{
  "n_kv_head": 4,
  "head_dim": 64,
  "vocab_size": 9848,
  "norm_eps": 1e-06,
  "bias": "all",
  "init_std_o": 0.00299,
  "optimizer": "muon_variant",
  "lr": 0.00701,
  "weight_decay": 0.026,
  "final_lr_fraction": 0.1,
  "seq_len": 512
}
Each number is 500 + 25 x the weight over its row's rms, rounded and kept within 0 to 999. Layers, rows and columns count from 0. Numbers have three digits each. The size before them is the row's rms in percent of the matrix's.

# down: layer 8 MLP down (transposed), 448x224, rms 0.0558, rows 442-447, columns 192-223
# up: layer 8 MLP up, 448x224, rms 0.0998, rows 443-447, columns 192-223
down442 099:498475502514496484475476460541524461497499558504537484509492540493464527532458503500450460554503
up443 103:474482509495499489474519481497570509495489513502488468483502484479478546522478475472513506540527
down443 101:475514458510541488544482482508467507507530518505500492473501514468517454469511466526505516505468
up444 105:537509497557529492526553486501546478436500503519501477490513438471520487457490520485522498496475
down444 106:439536473480468494488475527533519501512485508487455488447548509489488532507483543532496514497483
up445 100:509485469512493521476458507498534516498481546539471480514456485514495422467495492490485491447511
down445 103:480459485511487509520530487529555509527508491511493429486496488491498532519504458483499500514474
up446 096:495499516513558510515503498507498432500531472499498540490497509546505483515497475500517505510501
down446 087:490505473504466518478499510499538532504475505505518496453506504479480486499511527539477495525523
up447 102:508512475553454458478507535531499543500539522467487492488506510501483439532456484471496514504469
down447 113:551456499517522551448505459474559508525514499511471458499512471487487527473532490472490531460485